python train.py --num_hidden_layers=9 --hidden_size=384 --num_attention_heads=6 --num_key_value_heads=6 --head_dim=64 --intermediate_size=768 --vocab_size=2048 --hidden_act="tanh_gelu" --norm="layernorm" --norm_place="pre" --norm_eps=1e-06 --positions="learned" --qk_norm=false --attn_scale=0.125 --bias="all" --tie_word_embeddings=true --parallel_block=false --init="normal" --init_std_qkv=0.071 --init_std_o=0.0167 --init_std_up=0.071 --init_std_down=0.0118 --optimizer="muon_variant" --learning_rate=0.00798 --lr_mult_o=2.0 --lr_mult_down=2.0 --lr_head=0.00689 --max_grad_norm=2.0 --warmup_steps=200 --schedule="wsd" --decay_fraction=0.8 --decay_shape="linear" --final_lr_fraction=0.0 --batch_tokens=131072 --max_seq_len=512 --doc_mask=true --z_loss=1e-05 --train_tokens=878500000 --max_steps=6703 --dataset="wikipedia_en"
Each number is 128 + 24 x the weight over the matrix's rms, rounded and kept within 0 to 255. Layers, rows and columns count from 0. Numbers have three digits each.

# down: layer 4 MLP down (transposed), 768x384, rms 0.0668, rows 549-648, columns 128-191
# up: layer 4 MLP up, 768x384, rms 0.0528, rows 550-649, columns 128-191
down549:081134087156103143127133128133101123145136158156100165096129141122136101120156134104138118138136124149109111163111153132101131139108146193142097155109109106109090132161154131109118137127109137
up550:128164164117168137109065131112106095109133127132148117165135106133153154092117139115124144139102093097115141071122076124125098092144124126160163170117106144125143095136104091128154144109119078
down550:167134100161139127157168127144144147162158170120108120144107157136137155151138113100138116161126122125157089152155129156135130111148152106101159104091155122113120129153133136129072111139118119
up551:137100088108083151166111150162139145127180109173189132115128106144113156130143162104082117167132132103114131140138081110123101105138122146136110110096119137160100137168127128136120114167133148
down551:100142125135152119105127105174103192140103121113129120150119110097178112112124109118147129104086104149146182068089136158163135143170187151116155140170138120111139125178125100128097150153147191
up552:124129062160115089131116132104106096161166152089143168149106105134167119102101096145118154125116138144073145133117146099165096119100131134116176138155115113120130105134133088106123133108095116
down552:126147130145116152120115129116104101080118121113152105120108131125123163136131150130134182122127131095153146121148142158153147167172078112157106151081106143111191126129172149175158139155145152
up553:130114132136122099145142139125123134118145101127165129120100150170124101138141118116188151129157140150119151110112106182148128122123098110087140148160125115116089157102118143126106150109153085
down553:120132153173172138109088152151120177143120093137123121161178107122139163119121175136184129146128114147129130127151148161069131136117160128145157144114104129139127121109134144171134114108170117
up554:108156167119108123103121142118121092167152111121114112161137146151137151126160109083148127143123180098112100091167101153133143142161120131143137097109164153132127102082100132069115136067158105
down554:124114134106141156170125140102151139143092117136118165120107113147113125130137110162122098131140110160134148145163139106128138148120136105123130133131144109147107116184157097154132177130129138
up555:112101143146157138129121127145090163094159125142102133144132115124142097093123159137136088127114089140084139114150125121129172132096114139153110080120137083124171142143153152117123149163106133
down555:121146145165122130139149102117160089122098164118136163117113134154120161136125123124141134163145126164164113108131115146116141134134149090119139154129157168176118108108095136157125073095168101
up556:160087168099172129139131130181132120147131138078129141128051100123143173100151131136120122136148109117140112095108162166126084150132125111151076105124165144126150134093130132123142108143118143
down556:166161141081104192143141144098114151103115159118117129128137151149117115120150153122139196114111136116088134112159099137109101108067116111117110119130149153130107101150120086164136116140144113
up557:145116104148147146121158095094109084148130171147147152143146163137144108175136134131127104127121133131147075096165164109118120130143108137170119136111122122133155113167120135135106136117144160
down557:138136089135107108102115121151147087142119123118118125146150132144074116127153152105110150136144122122105166145104096110118157128141171124135121122121120098175133115090146123108168114077127114
up558:108135165108162139084131121119081141128104133133125164124146109138134162150140127084126112115151191137126113135116128155115146134134143154108123135126089140142119157123111136112126102136118090
down558:138152130109174131126134129136144099117114118131090148156153155134135132141181158116165137142125136145128120133105108134102103168107104135150110114126198103093139089150090131124171144132119159
up559:110111141135115081104173124139123090116143107146070167149113126149151127135110128129135159147160109135113132133164110157150180178080152063150148143148107133111164095083149131133119080093120155
down559:107078133163135142151177169110149170124142139141148123150100141166085160110096167122141107157103168139126115137142118115107082127137102102119162132119134114130093100186167130124141099149111145
up560:112128172119152120112124152133109120122170116115093133123109153084141117046137147138109105137115139141106086186168128093108132128126141127099115086170138138164122116142136109107169126177155141
down560:102144106124145110106137150129105122124101166143134119122132145151150118149121131104127138167139086077151181086103124097161125134132155075126103145121145153127145134130179128120146092114128114
up561:117117130109093054139141096129125122143150106118107138131144161134084161178111152108096148141111147113113088122143137107157146173161144162152131157140166153081154149138162114144124130139168113
down561:174093130146126133126169132170135145158143149081146189123089158151119140111130079114144126088160132158130120105116119166134152120098112175123131145118125102125118083153104103127127140195098198
up562:137124163140113134133126124122133126108138121156143102167131146109121164127168133151093139132113129133124098116073135134159176146120105138119141130164112122118131150124139163139169122157125118
down562:115151124107130137091140102152154169139113096117127158112139167155117144096107124118116145157112093149130103158146087133104129090138133127191147149033115142125124126148108151114093118113153149
up563:113148119159113146107129070136125133124152144130118117140138132142153136121122159097103154155108111100116182125139149125092094111124169130131145172155136121165170136101125170174159095144107115
down563:167140100152115121147152163167101163108143133133125167114135134122138133125119113137051153084161136138129108119137111142156148110122145131079127105127113126129118097146147141178126110110113112
up564:163135123120078130120124142093145099079133117143147172065110158168119099124103136107146121163075114156147115130149120140127107087049160155124151130136095123102133131156191147120156117097139121
down564:144091144135141126152129129140126134158127156108086132125107141130139121164163100162111089073135179110138103128132116152161131136143122122157138118116158142148134105105150144112100139148104174
up565:137103148141080145124143142080177111129139153102144093134132161186111144140113123146106140150140090119149108181120150091125118138117147149125113155108121145139138140164115154137132120129137161
down565:117107186128185167117113097136081137161121104142127111127096092112099146123155121121116094161111164132141143092166118142141129151110122108141156092187152124141108140149118105125135120082145108
up566:143133097096140163164096119120134145127149149120127105118110124146138120090144087167124089100122124091125100117124088161157158120096113148121097097131124182123118178117127122131133139076086187
down566:140104140188117101143117137115121131111131163109122090129100111146094174147111138105129122135124174142165141146153125136104116114169159129118152159107127142170175119153131127072142065135116075
up567:114166109155120098112124134132130159158146141149090127146092130154109136118121158134113120129152112143123107124183149115143191089082101108126106111158143142153105154106147121115098088133136067
down567:104154113134151067128102113113135101124124130111148133109159142157159102102152098170101122136135111115142135100073098107106110111142158112142184107155120105073139127131161165136137157134106138
up568:135138133106133112168120149131145074102124148150145125161154108093169099118145149107091167160160115141121152137167141134121139155157167099112131136161109120111135115100107138157119119174129097
down568:128115140146128153119101106106159094135125076119139087064108130136114144127098102162167141110088155105146120122124117147116125145119096146131089166157144153119123167141139097135158149110134139
up569:114129167129111131085160158170073101113106123129141132109097122130114183126118147119164084113145125123103112076118144121136120159166188095139151117120099140154106127142125176128106167153123156
down569:155077133109168118180100078061144141152096139193150111107106080124141121083141094120097172141135146140090126142158171126116104140113129169127137107119167118126142057077174132137100107123136126
up570:143155150105116131172123136163129108115161098150077155149097140126155098140178079126121134116105150102171139152067126144130142115119149105153141145135148088134147093088110132057141170142100124
down570:158136179090096156148112107138107126156068201114120145103091100099143128145142138147140159107126154151129141146124170133113099075149139117130101151183093102140122112116117132154125057166198118
up571:148114113131113159100165146153082148100141105140165134126106140095117103172120131141130142097102127150099131137084119150157105147141159139153106119161166157148107133122114127138158060122110178
down571:116162122090149111123132134124164121146151136125120135135140100125156134101160159121104138147204099100141122092138128104085132122120090144103155130107113109108117121123149159065148180125147137
up572:154079115121138132139152135131115101097090152135117126127177129133118096141067149145120136129144115120139102106126138158152099133177160122124131152150176172105175128163127138097145178114154112
down572:110118176111152158114122146136123152135126131125166123089084091149126113134146147111087102133140117152130111105161147109119143148082120126185112159125117103143105132135104141162167111155132119
up573:166104099148087126131098157135134112124113110134122100140126173135121122153148135141135111148137161112104126143131150148119110106122134086092093120133132160112144160137141128140093113137152124
down573:147166078169142127082100177104122162048126087128118130123092131132111148128088120164120151139122136130131153122107111133168116110160146140141131139151098087117125136134088106116162168107167141
up574:141093149133109125134137119138183084106145119153114106123126154124120108096150136082145129142116131133151115105131129112104104124175137134086149166108137128179168136141120163116105108145101161
down574:096132132128150183133126107146102135152114102116116118105151137127145155151143135142113119129172096151130128146135128134165139122145143090115128110107124104136111111135168108105180125128122114
up575:150139142124130125151111120126107099127117116166134172157143096162150130099154097153158152099125128153074139134128156131135175113125128101151083123119133119155091112122135124095160094138142162
down575:113184093157104125067113170169129167120164141168173113121103145087162140116140135142112145161080132133171126141129125112122099100128122129140143130118115075148175128126147144181122095136115104
up576:105133177098146100117110130121141107106154172128144128142105134133133156138142123153130164165182140111049153150154138103150111107082134146144181188121132112124133128161107141148073119126108087
down576:132139134116106115150177149145155126155105092084119141131135111140172161134108154149096129107128140135151148198111105135170137104144097103140158149109130146108147137124138154144109093140153124
up577:161134124083093112124116134138131122171123128137147161136087142064118146110152143110157127128136133131125137105096121136128142109152110128080155172129147131099147140157105145114119154136167159
down577:105140116105124134165187128135105143135152131146148118111138123120148117150137143143161095153093099135101139120126162115133134127180133125167082094120161114143120151110142149133123174188106138
up578:137093125089140134119138135161160151172139188165133160144117103121150141150166129175151147124140109137102157183127152152141095132153113141114145110184152110150100147143102117129130160138127167
down578:120143150182158152169109162109133124171151136136118122144144149102115112105103141084143150125175109096163115148151119142123140087127076157137147137110129140086116152118169142108120131125110126
up579:128112163149125122159128151142152117146071122142127115133133124112130104125158103172148096123170133118128112123128141173132119159138069147116180137108108149133088117141135078130168132117109146
down579:127169087146143096079104152140100149124123121169108104103081094114111135064121113140104185163156144126151105149134137132135128111108150186089140094136133141138141112113126125096166162127153094
up580:099075156109167116159147089143153146124145138157147148127129148163137135120101179076105115079138159136113147127108125107154044120107112125142154136137158111146156184151141164129107119103148122
down580:156112114135130127115147093121112165121122110097095110166117100146107145143182105167149122135116081123137136116140128085139085100137107105139161134162120113126138115113148131162112136133099156
up581:123109109105151155181123182135167135139119123111181131142169162152127136136123173120120109135108096103125149149092108116155123075138106127118120159086118111150114168124131151150098144116148106
down581:141145133151096113158118104129156122142119153136117132137147104130116137132162130132136138109091139128095108140116161084132142115088101139161122116099134157138129121104154105140123111089121142
up582:104170149122097136143140136114145147141113116135130114111187109136150127145176106162147172143120135161123109154108147157089099145147096095144146110116185147127163104143123143112112117160092176
down582:127110095109163137125088141129115138131196096107158134108146150184087103102130118129125094124144125126074179139127148152104126112108154133161147165129079134118074096106170128121104135129136119
up583:110115102118126114148159127115122180146110159135171129107162089122102144136105109128127136155077151129167152127085114135135130179102135152110135115108162117129089150159186127088133172082152138
down583:120167154129133127114113140121165107107162113110106160166096102165148106139128125129119161122101114097161094123147140097150149133071116126124153146105111112132145112147078166123127107170084122
up584:124152107118041131140114149125096115118141157134120121117111115166147105133134128109136156117084135108108142161114152118136116186115129162138108174155158140129124127130097143137134110092121125
down584:154141155188157125142161106092123138148103139138148135153145134119112159170085136147160148112184105149130144130147106138126097122129117152113130123128138143149145141132142091118122092108123122
up585:107142097110106108107138120138147126041152111128090167115114103116146138169153175138165122133160129118106131138115136107134145105134130136114110144098136153124093139140104098146122135139092140
down585:150140141112088126142144151114120124152129111073117131133109137103144074110139173104139092120129126136147156126122196107088150147122131125140096141151121149152098130124106111114112142123099098
up586:166127164173150159097135120133134146088145157113091093124109115102078098125161144139099160150161147119118132132095162137152107150091113118140161104146108132146123129148144152108119102092114124
down586:141116058135128127125133142133148156160117083107132130139137138143138134131093147151149098146149146107119067079085049117146144100166114101101065157118134107115070113100137124087155167155109124
up587:122078126123126106151094155133117146080124130112127143154098119146073112115133142119156146165106186147132117147110092123143147107108140094099124120140098094081146138112115135137173131129146130
down587:174175109105098114099184164189126158137115133101120118111144140174121156108138143098095124107169125160153111119106136115107124104147118113112117119151113154155103114090122099088151098116123133
up588:159136144114124164145162148153181140131113127115171191121143129120105162125127103094118132171075136125140099097135112175121144129143148134127114121169126145125111139117107143095117173133150110
down588:155099125120117163138138100146127142097144114094134118131126156130191146099128137114124147166122121122127111154139127101148132134127134166126121089085117130158141142101112103119148104126137155
up589:099114131095142197126146135147110076158109143101115149119148090124118123134121193122080163105131115119108164153181120148124092169106129136086145120121099104168105131142124133108089138180149167
down589:084076167136122108116167104141119148126139097142118159051104145115129052133132106126141131127118141157135095110159176089088155132086143134132105150080132128139179129065145113158142123115147146
up590:093109127111144140139158095100112104163138156118070137095143131119103157093129144114124135139109124153152110088137134108111134145093098155137126086079169140116120097114119154171153095141109118
down590:136100143124082178149112121148101139103130175130178148130093136111137113116134145118130114120106112146122132141111146155155148098147152102138133122164121134120124126115194125117083099118157093
up591:159111152126085120122156135121111092096115169146160113074146133122107110119135106094127099097192093163119182097076166093172132132089132108105157137169116163157073127147093105158144094158126093
down591:158098152106120122140125145126155167099112117117115125102166131083143140150125151129150120119077167113159151123172099201133131141136094120101113187081140100137127121153154124151131108157100141
up592:130099179144129152159125109129181116137117145118131064154137102084136154133154151142147128136178133129109139111207109159126101095110141133164076123111166115141125131118102122181090108144159131
down592:093093113106117103153174142136134122158182128169155167096139128131124143081123102102079157157114158170157130141093133107091126149126127094128114154142143133093130120077117170107132113077154180
up593:118130130084095135127105093141141090144145123145133150125141140144128167122102108153128167096132157127102155131092133132106131148111130088104157146147117149145141119118113156160130142134145116
down593:134171155151128107129167117082124119129140096097135138147170153145177117156124150147132145135120126102100112159155099106147111120132107114170170113135121153088177149180161081143128136107141175
up594:128099139079107116131187080139131088115148145084119116149122113083106136142117123136121163177136096168177120105091157136155124102139084131126164129126146086113157127134149133133134154143077134
down594:122138097153152148123098142149136135132103168117174141165121123136092154127164151077116103100146129140134139132107133160108135112129095143153071101183117142123140163148157093113090132143151132
up595:128113106126141108110114167112109089118141124115136096104102158131143130133121140146171109166143115120092120116080123137106110103110102156177113131151158115114101121108089119139116103156159111
down595:160132168125176170189118130152123138113134090127147157123095092162150102167106156140149128138093134129125130134110118143115134141138120109083148111126149122166157145128154164166114085091128117
up596:168145091100135107102150063131142092120186123169169115125121084107085101145084096172137160121112103082157115102117194118139155114126155131127130131159097144126115161137092080128123168103137153
down596:098110123138114143121125182098144152118151102080160118148125133149085116110143116098160138137129117111175162139133093090146119128112073093128175132127127125139109183127072160096126153134118136
up597:129129152147138153124130128099117153121187104135094162122138104122150139135109133148179146135125105123141147121108133116132145105148108115157107183118078122175124096149117098152125088104141134
down597:131143114143150169138178146094077136122157154133096098186106104137100128084127160169129098113142106108159166167124122081126080106109103092136153155155148118132146114154153144123086115138144149
up598:107117133124130136159181080160130100118142148110134099126166147112136156108110127106145135124122136149130135116144156134083183082101077135151141136124125152107150129115163116161140145159108087
down598:165143106097127134164130123153168144116138096142086150106108141189106119108141132151102123129122128131130140141111111142094083149117112105069106113125106128148151145137167131074145124117146149
up599:115099162106136069129113138129128094151146142099141100180140115067133142131152151130144146139140128152199123139094148118121129124107152148150129129118126140163121113091109123118125109158103122
down599:146131105161173124117143131137089118110152163136125124179150141147129127128122078104125145106142127142112113151139131149125159148125124112147095152122126132168115117176128108106124168074143118
up600:134124153119119085144121178141118104132182134162124118111122146115131141138103137150123173111104131154141112122116157116108167147106141144120124090118124184144082141153125098103114139132131150
down600:102152085129153119136154114132180146077115088125143121141148143113115117108100156139130096124128167094133099152136128188132146096144124113164082154135138081133146098107084101182127114136117102
up601:121098138118145116168145142126111156140123149179124103164096115132132142119143155161125112172126126116153129127130108103142136115115108147116184120108159105102148126123119088154128135183145040
down601:135113135128123160132144186129101083118129117116092146128184145116126135158120105074199137140160131150121121145163115154093151114080145113130125108137111133153117114103095143170108124065099146
up602:150126124132137138123167121118168150117129133152113116162144131112089122077142144108121124154112132127119077104116148138154146145095137133123094127172136114133171077183148127137107116131148112
down602:153112131130161104114109133154121083155093145176109139117078116127177092160143077125127172117143128169132126146128127106113106136138126122073153126100142168143034132059094117123158119101089129
up603:141142103150101147164106122139126154108083135124128175108135159093112114120124121158128120088154139108116176131104142146130079160132094132146128088138149170145172128182126116143100136142149120
down603:127151183112130151124145150117106137158108086117156152129171143148181149139120110141119085139121115141106118157140118129149196102132120117111162112108143075133079127125182110099142150105099133
up604:129101139123165160132151124106143127136103110139138155148123126126111131134115142117139116116114102105112140119106145100150130158132148111175146128143162156135074113139132148164087135131102164
down604:120135105132116151136139138150102178104155118137141093144131100143122159120119051138173161127124131157105107109133115122145134141161148185092111138106105095139162132097113127115178105076149114
up605:134114130117130154118144110153128095132139122141111166129131172144120114107088148125103140078124151123115106108132149122131136149158131092144137139100123086103132125108118086105087116109148090
down605:145109168160138139129081166089138153133104151089133147177129117108144115150139128110106118102125107112092122142104117119126112101129115167121136099134147149135169137147114167103109149136085171
up606:117137142074105145163131173127104181135208088073134159156111151154134079136153142136134091140138088151113151121096112130099114155141119103130137117119130080135114127098109150088100156129088114
down606:133142123203148135126130136116104153129157119162069094155113159163136100140127133062106123099129110152119077135116169156118158101139150097134115145139109156166109119135168172158177124113119064
up607:095132115069112107096128123110090168132137155118153149099160095159123164078073156104102140118132146142168104150145107110107139140171154078154138125136151126164112129088106098089112111156153121
down607:130175128132112157140173139143145157114145096116136133104106162151144129119082142119136116136109142145107128101130107137116118084173174134152120110102151139157121139116128120159138171157124064
up608:104099127166152133150174112118127171148085096162090118139132154126131137105186155155113132145164088094162100153169096110087166102123103148129137129114142097127098140163157076139117136071145078
down608:111119078109125127136118136153118132107140062127145103104197112127081130109126135047109111145114156122125108178137133131100114117136103121110131152103135083142114107129112123142152085114170115
up609:131156127077110118150148123135120125163093152122159162119177133141140162139095127108110165137113147136174141113092139168129129147160140085125101130141168086119156164105172101137129109122144133
down609:165125120137184153129132126102145101111137099151121112121122156122160072130143166124140089129140115133058143153164152072103130153122134148126094112094139139114093121098093133094165161137096131
up610:112077164109132088115125102128147106093088111118117079156095129138131100160120140100134098116180116188132083125146109102085140154158134124123124152109096124118130147132130118108100152121148099
down610:134128162171143169130135104088081118134166101135159119089103146102116134117128111150088134134110128136102164162109132109172130128100133168114111151138075150120117097144138114114129150115166119
up611:129150084099077181098109140131149115120124160109135104098113132141098160093151090169127180127127144113070121110145170138136144137129130125150108103137133126152096124129130083157141133152159108
down611:109111151130121074115116110101101141117164111129126148143144152127138111156102170111094099141124122127136170136159148138078077130124162129123103104150095121126117164156113124143109114094095130
up612:095163111108176133083124147087133136133131110134108117107112115117102109131098140116106125122114169119123100103166085145156126166152101100095105099068121101127132132149100111151100157114109134
down612:110070084118128075079117085153110114118159144132093163121112148087153145105096129096171111108167148155114168130126143145161091148140086138138097150122141056120156097115117139109140116109145105
up613:139103137124113109130102139109176142105166102144124117126139182114101102120098134123098139149146154113147097131150107120132103123110125154131095118157088138152095136089162164110134113137119169
down613:133164124135074173159155159111089140127110108113159132130138092162123166144139132138152114145106145104132151130145162131127145115114152117124148147101128177120118163089162109145107162138151126
up614:151089138163107085119123153156138136100157107089131129135174153160133139142103112128140113147094109139140165109161130134152129124144165131160150124104140149139118160115126134097112137108109106
down614:147151139139145115124134158150111106102142140131130126143122093175171098114123124147122125110153125153090119158174103136111160128136154127113138136117109060116152156142122098114147148117123137
up615:103109112136126135153140099174057140098121124094138108114111138119179169107140132121156066132094106095164137110153140121159108107148127130159136090098118119188145126130133110108115106147155121
down615:205154078097143153096099127144148139166178123162105090115143117115085127144137156140146147134162146135154120118098154110081145112109134153096151120121172137125081091101123129121121108135117154
up616:126135140148145133163136130104143128174147154126108108114156100146141106111136127175117130163120052102137096157109144211131119128140134168130113160155170111084097146115119155155138119131125159
down616:099088114115116181117125099154155080152125110110127154160135140116105119185122155137151135128120131131114140151137106152123160111143146101153121121127149129119126151163128106121133105102127105
up617:155125118153122150144133092127103099122132133161158134106135139129131129118130133152156147135083129113133116121125152129144152149138138128170111138107104145192177135130100162149134146103159105
down617:114127132129096115200125155114093165105099104108136157149127116137158115144118112158143118149121139162104136133130124092089113157101163125131148134141141127087102139132115153117170136139134106
up618:137161160139125142142146143216135127108110139074092109132126092132136153128161117133129110094139140116088103094116147122169112157142089136089102123157109166123137155089126141138145148133166164
down618:101167117102124094113138077096152122140139090134148136138131167153120148082119107136149162166085121109158139127154132149100113120101152149155155117104092139136100155166143122132121124116147078
up619:093084181143123128166110131103152116124146117144079151107090149117155106132147135168095155061105132085159123128110096140123174154186143108104139138089087104112168139137144148121099149144112128
down619:157105102102177151128169133088133116126109118170100147116179134123130149134118164139152115184133166089146113151113112133125138115107114108122118124095089117089101147127063148138173130106122138
up620:114102121141126143109141122175124129172079138181152114063163120118121153087119139150055139095181114146082147139111176141109118170113099149105091163145103103129123128135069105081103145161152123
down620:156179127117134113141085128126145160139143119153125145080112119111130138111134107100133114125098174079050113109123129117089102093128131119119102115113158115111117144087169075118100132143121162
up621:122099137121088176104177129134092153162159122133126103131134102098120148113084111136108149137090149115070099147148120121150161150090142125122160102117146109121139108105141098131182124164160139
down621:185133162107123130086144144153156131119127136102128123126050165134143125125145140140111117148143150116106147138130149057132132144161132170127094120165118136104106098135082110158141123173172119
up622:158120079164108117183114171162091142108113149118131140116137062129144124136149084156107108161143139167099119115157133114172098154161131128172118140139099148092108154119095133113117150176135140
down622:135076134116142093123116099159121091131133146107143090101143156088107131133131115114116149101117134116128111164121112141067167157103099139087134127137148104113194051178136121136139089127138117
up623:135084155129135128131192112128166135176086128130186108092145160141143107091172108139096163068144130112151126113130083111170098150129106138122121143123103161160132135095092071118127155139217104
down623:132131125130125116144093093095096103095102099110098125130131145123126150155093134187167089138130157123144110131146147145108090128142108168140118126147165090126169153116114152140148127146088105
up624:143148151133099156145130092146104121108106140156155150110095176152130177079126115110072127100118105136137128148086136154151144133125141176120115099139128104159091151104147153151079110118102120
down624:167167107104093144140171145162144131116117144134130136097084142159135142136125135158093106148116144154111117134109127153175155147113118130167092152141118095114136088154127103138150132179197143
up625:102139084073050124129144106133152110111122095127137121076125131095126191154156144132126136117114138125144104112142129148118124148139139144142092156096137132164114140112137106142153083158188138
down625:200147131156195144162114136087106138096136118102177129139143167115141133157120136158130117105133107144108171121115129106156126129132150081140163105161120135150163082132096115098112108146104142
up626:110157131118148125115080115152132124155149119102105105149145121112152134142124143142147134119106098129099118153097133134137156168164076116093085099128134115127162150103126176111128135140086094
down626:135097077124154138100138166127129151098094115113150134117141150125145167127171092090103087144171131091133111113171093138162103123180163131152143101146148111127120131098124163119132132115110113
up627:101112102086126064147118168120109119145159131125135103128128131156136131081158136145126097092164108138088108105103119141099114099089097119119094140130119134126112143172118142125171127136095122
down627:174153162147135174157133077125126148098150127154176112107051114127131144133111106103117157187114140116108155138161128103132158149129165162102140108149157138135125121099152090140150107114152161
up628:108156130142082139131118103116140132116115124124137147129121095130098170122112100126118129142114138127146149147081133146137122115108131119108132125129111138117131126134116137149156125096110158
down628:150116160172189116115162146148086137078134140093085135084196158157127113107120127129125117080193134180135131146102161092075153131108142145128115176119098147175152128073093159089166117112151105
up629:101092140181151138076146118095142136132129109157134112153167110118096112101114107135158106116144164101135104118127145096111158117101129158154129173077119156106115143143141127126164140164125145
down629:134161119134098105154091108120141109158099115138104123086145101172130130110130128101063149081140158109115140118100144142121140103142075134086138131168132154134086103140128113156081110116136104
up630:116124127148105095108119154136176098113154122151135107129150118103096098123127165141147142144114139114147135142120113116176105117083126150133139142163152084169132145130106130093098099162143143
down630:140139106119125148140114105108104172175062181125112153132111134134146134193121123149143129096106097120098119106107184149074115155142135135102119130163094119122141131105139137129122134137136148
up631:117132133117127129154207121124120126143144134118102118142121180096076132139078139202163104133142105136103119130108084114121104123085133139151133098122089155088099144154151160079120169105117130
down631:165094134143068146090096130074126083132167082139159060101092138082128155160163140105138145103130110121159132106112098139170108108190128149137112094118109089094132099118139115119089120107130165
up632:104127152138122140126099148155151140135108120172098123076137104118069088135138163125149125108161135129095147115123125150109129102148131126094138134107171110125120100125109088138142103148153129
down632:099174127104126146147167142133110155156166090093175123114091093127123153134144113141101136151115107118153104142111135139177106077119160113155105144121146103178140140139103167154130116105097138
up633:128163098107112132107131155135109117138166123100129113152155116101158132154130147100148102160163134109123135137125137104098148091156098098116156104120155120103102138078105134125123135168141118
down633:154100135109191136164115125091121127152122130146118102108123114137129138157112101121149102114095097154137145127101139098149132156130161161154102124128127098116129128142169131146167144093125120
up634:146112099120142143107114127112106150121155112103165138137103153118177148143139155110156100130112140084111146144144101118172126134147139121135171113149108102097148124128125154157138094130119125
down634:108124123144139116178135133138121113106113111136176167144110111110080156131103150100131152138150127108113127083147138132144148129103112120116105158132146123114133112138136111086128143062127171
up635:116077105077099148158144170104113129114112140119121127096112157115179167106131123181128114125143145160120096143144136131120172124161132109101137147083106099148144139132102083136124124168168123
down635:105139105160141084190119110142088127131086119117187170095120170097109136159149128103154103108117137119112134108139120151137066127113147101129109091162165148099116149146129139129130145151111113
up636:098093111129142088106134105104110130109138142126158073120173123113084129099174167144141113106144121130131127155159096156176152150114122091151117128142137137107131109148144139170145114134113113
down636:153155155156154141120116152148141153135145123129104168109117139123129145099116156164140098129165141123164119117147105131107156098132141136083138115125129136127121119137087120148059118154148116
up637:206128152136102113150114151111125125136151109099098145139125148149092187110122100130142117105132139098111158130130144181132159122136122098152139141156131132172126145141138127134157073093136143
down637:150137132146153104121146101180151133125111152120097112158111101076177106106161140096113144085128150133134140097139101110116149131074100135128089116117160162098102133080118116134163163156119059
up638:064151129110116143150133080129133157174118136154159122168128148097131151076135090138133121166163149128116166096141118142123135133166088152137156163168128129172099107168129160145081139194106128
down638:129144128124117135143154137142110122154142129162107119129095121160136125125128158171100117132139130114083111123092148128121166151129138157167136145151133115121159090120103146113167087127086147
up639:097125129128127118138105162117119144151108099110158111120161146148143126127127152116189141109112098071118169085139136137140093139148120130125188112125128126170122155137138134150159125141098096
down639:115126126166126149124145139132095117120084108153133078106139123116133132156141125136132135152098126103144129112133168109131128120162127132120130138125149106098111108159106137152122130105140111
up640:158120124156100061202115150155126105066118096115128105119139145145094142100146122132138126128123079133129111149158087108149161151165120113126140101140113094165156120111103143121142119161147136
down640:108127161099129174101160130121105117140134118152098123161103170141140114119085121113118118154105123134121150129119157123150113105129156120110124143180156149112161146153126121144145138170105122
up641:129111153135174104153120144106109136117084118098153145142117095151093092123126128135159123122131124087173154082098148154129151150153137092132127129098146084171125140106133146123145114148099118
down641:146124095160111140149162152138124105119152116132092122103185135125135134139145103118108147093152157142116117139130122133173080103108141126128163180132115150117092131135089175088118128133140108
up642:125133138118112147134087143134111138137121138112116168091136139101145109123076147134129125143128117147089123108141160138096121132148122094115129116127131111168150164124120111114115128129097124
down642:111123138148145133126120052146106126125169112136096109134128111125119105123156126070152140135095151145148076145135137119105127139146110153139162173154115137094134142136113177129144102166137093
up643:103121114111143081143133124125169101119126137102129139143121107152117117099130119102107133131124119108112132133118136125105113157103112118158157118090053123159135145124164140161143103091146120
down643:130130138090127168111134160126094149121116155132155127105122128082114157113149109191165157163116119145113183130146115116155105123137179130091087127134143116097157181160110143097129152172145121
up644:144139136083115141137129124154150079119127167129154172147102144116133134141162110121136113123134143142145143132155158165111105147103078139096120095114077120109140133134124152106118140174118154
down644:106094136160107128147129104121134118146137083136118109093122108109129080103126137077130131143097139119146133100128152139126164127136135100123094163149170135121137119140132115096108101150119084
up645:099164135145155192115151148116130128105126121126084115105113135152136130114104143061138139148149147133141121134152099137123099080091104111132138130097095114149134133145114138121101139096117136
down645:138113128154111100137135155109144135132153138119144119124165150084120128152135133132141144136100131152141127149111131114117108166146132156140097163147121119122136122112132125164127118135141130
up646:097095128111137123113142115133110151078175096120118101104132132097084137123084106116157148132141127067140167146159161122072126148148127154180107115102138116132169158116130144132152071154143147
down646:152145119114120126112187166120116109122123132128133104103130102144145105120163145114130120114120186130106094117144098138131120131122137137079145128148152151120111118132163116113143163135141115
up647:126106141118111110156123160141127136108148123153123104145150123113120101095110159153171104159126148085086137104111166127095146127138133140162107135142166150115138150119147130096157111115125158
down647:162126146119138148148136107096154131133088155117160128138174114126158107097159154133101188119096119145102105107139101102135177130119121128081125131137110158124149112162128131133145138100127112
up648:122113139120158153141112144111126113107116133106122146133133121148122081139109158141164175114122166088136099106132150116104128138195110107089151126101082124107168148112165148106107149142153117
down648:150104169136092116180117109164127206151144150130167112116106135155130163143137112154131126162095155149175138143137133102135113124140134110117142115132120158161145106109083115159127107089116146
up649:140106150143083128142149111122125114139137140118119102101153136135110176132131109122157115134175131105125103174133143143101134127153088141108160122097153156113100136107127138122120111167119116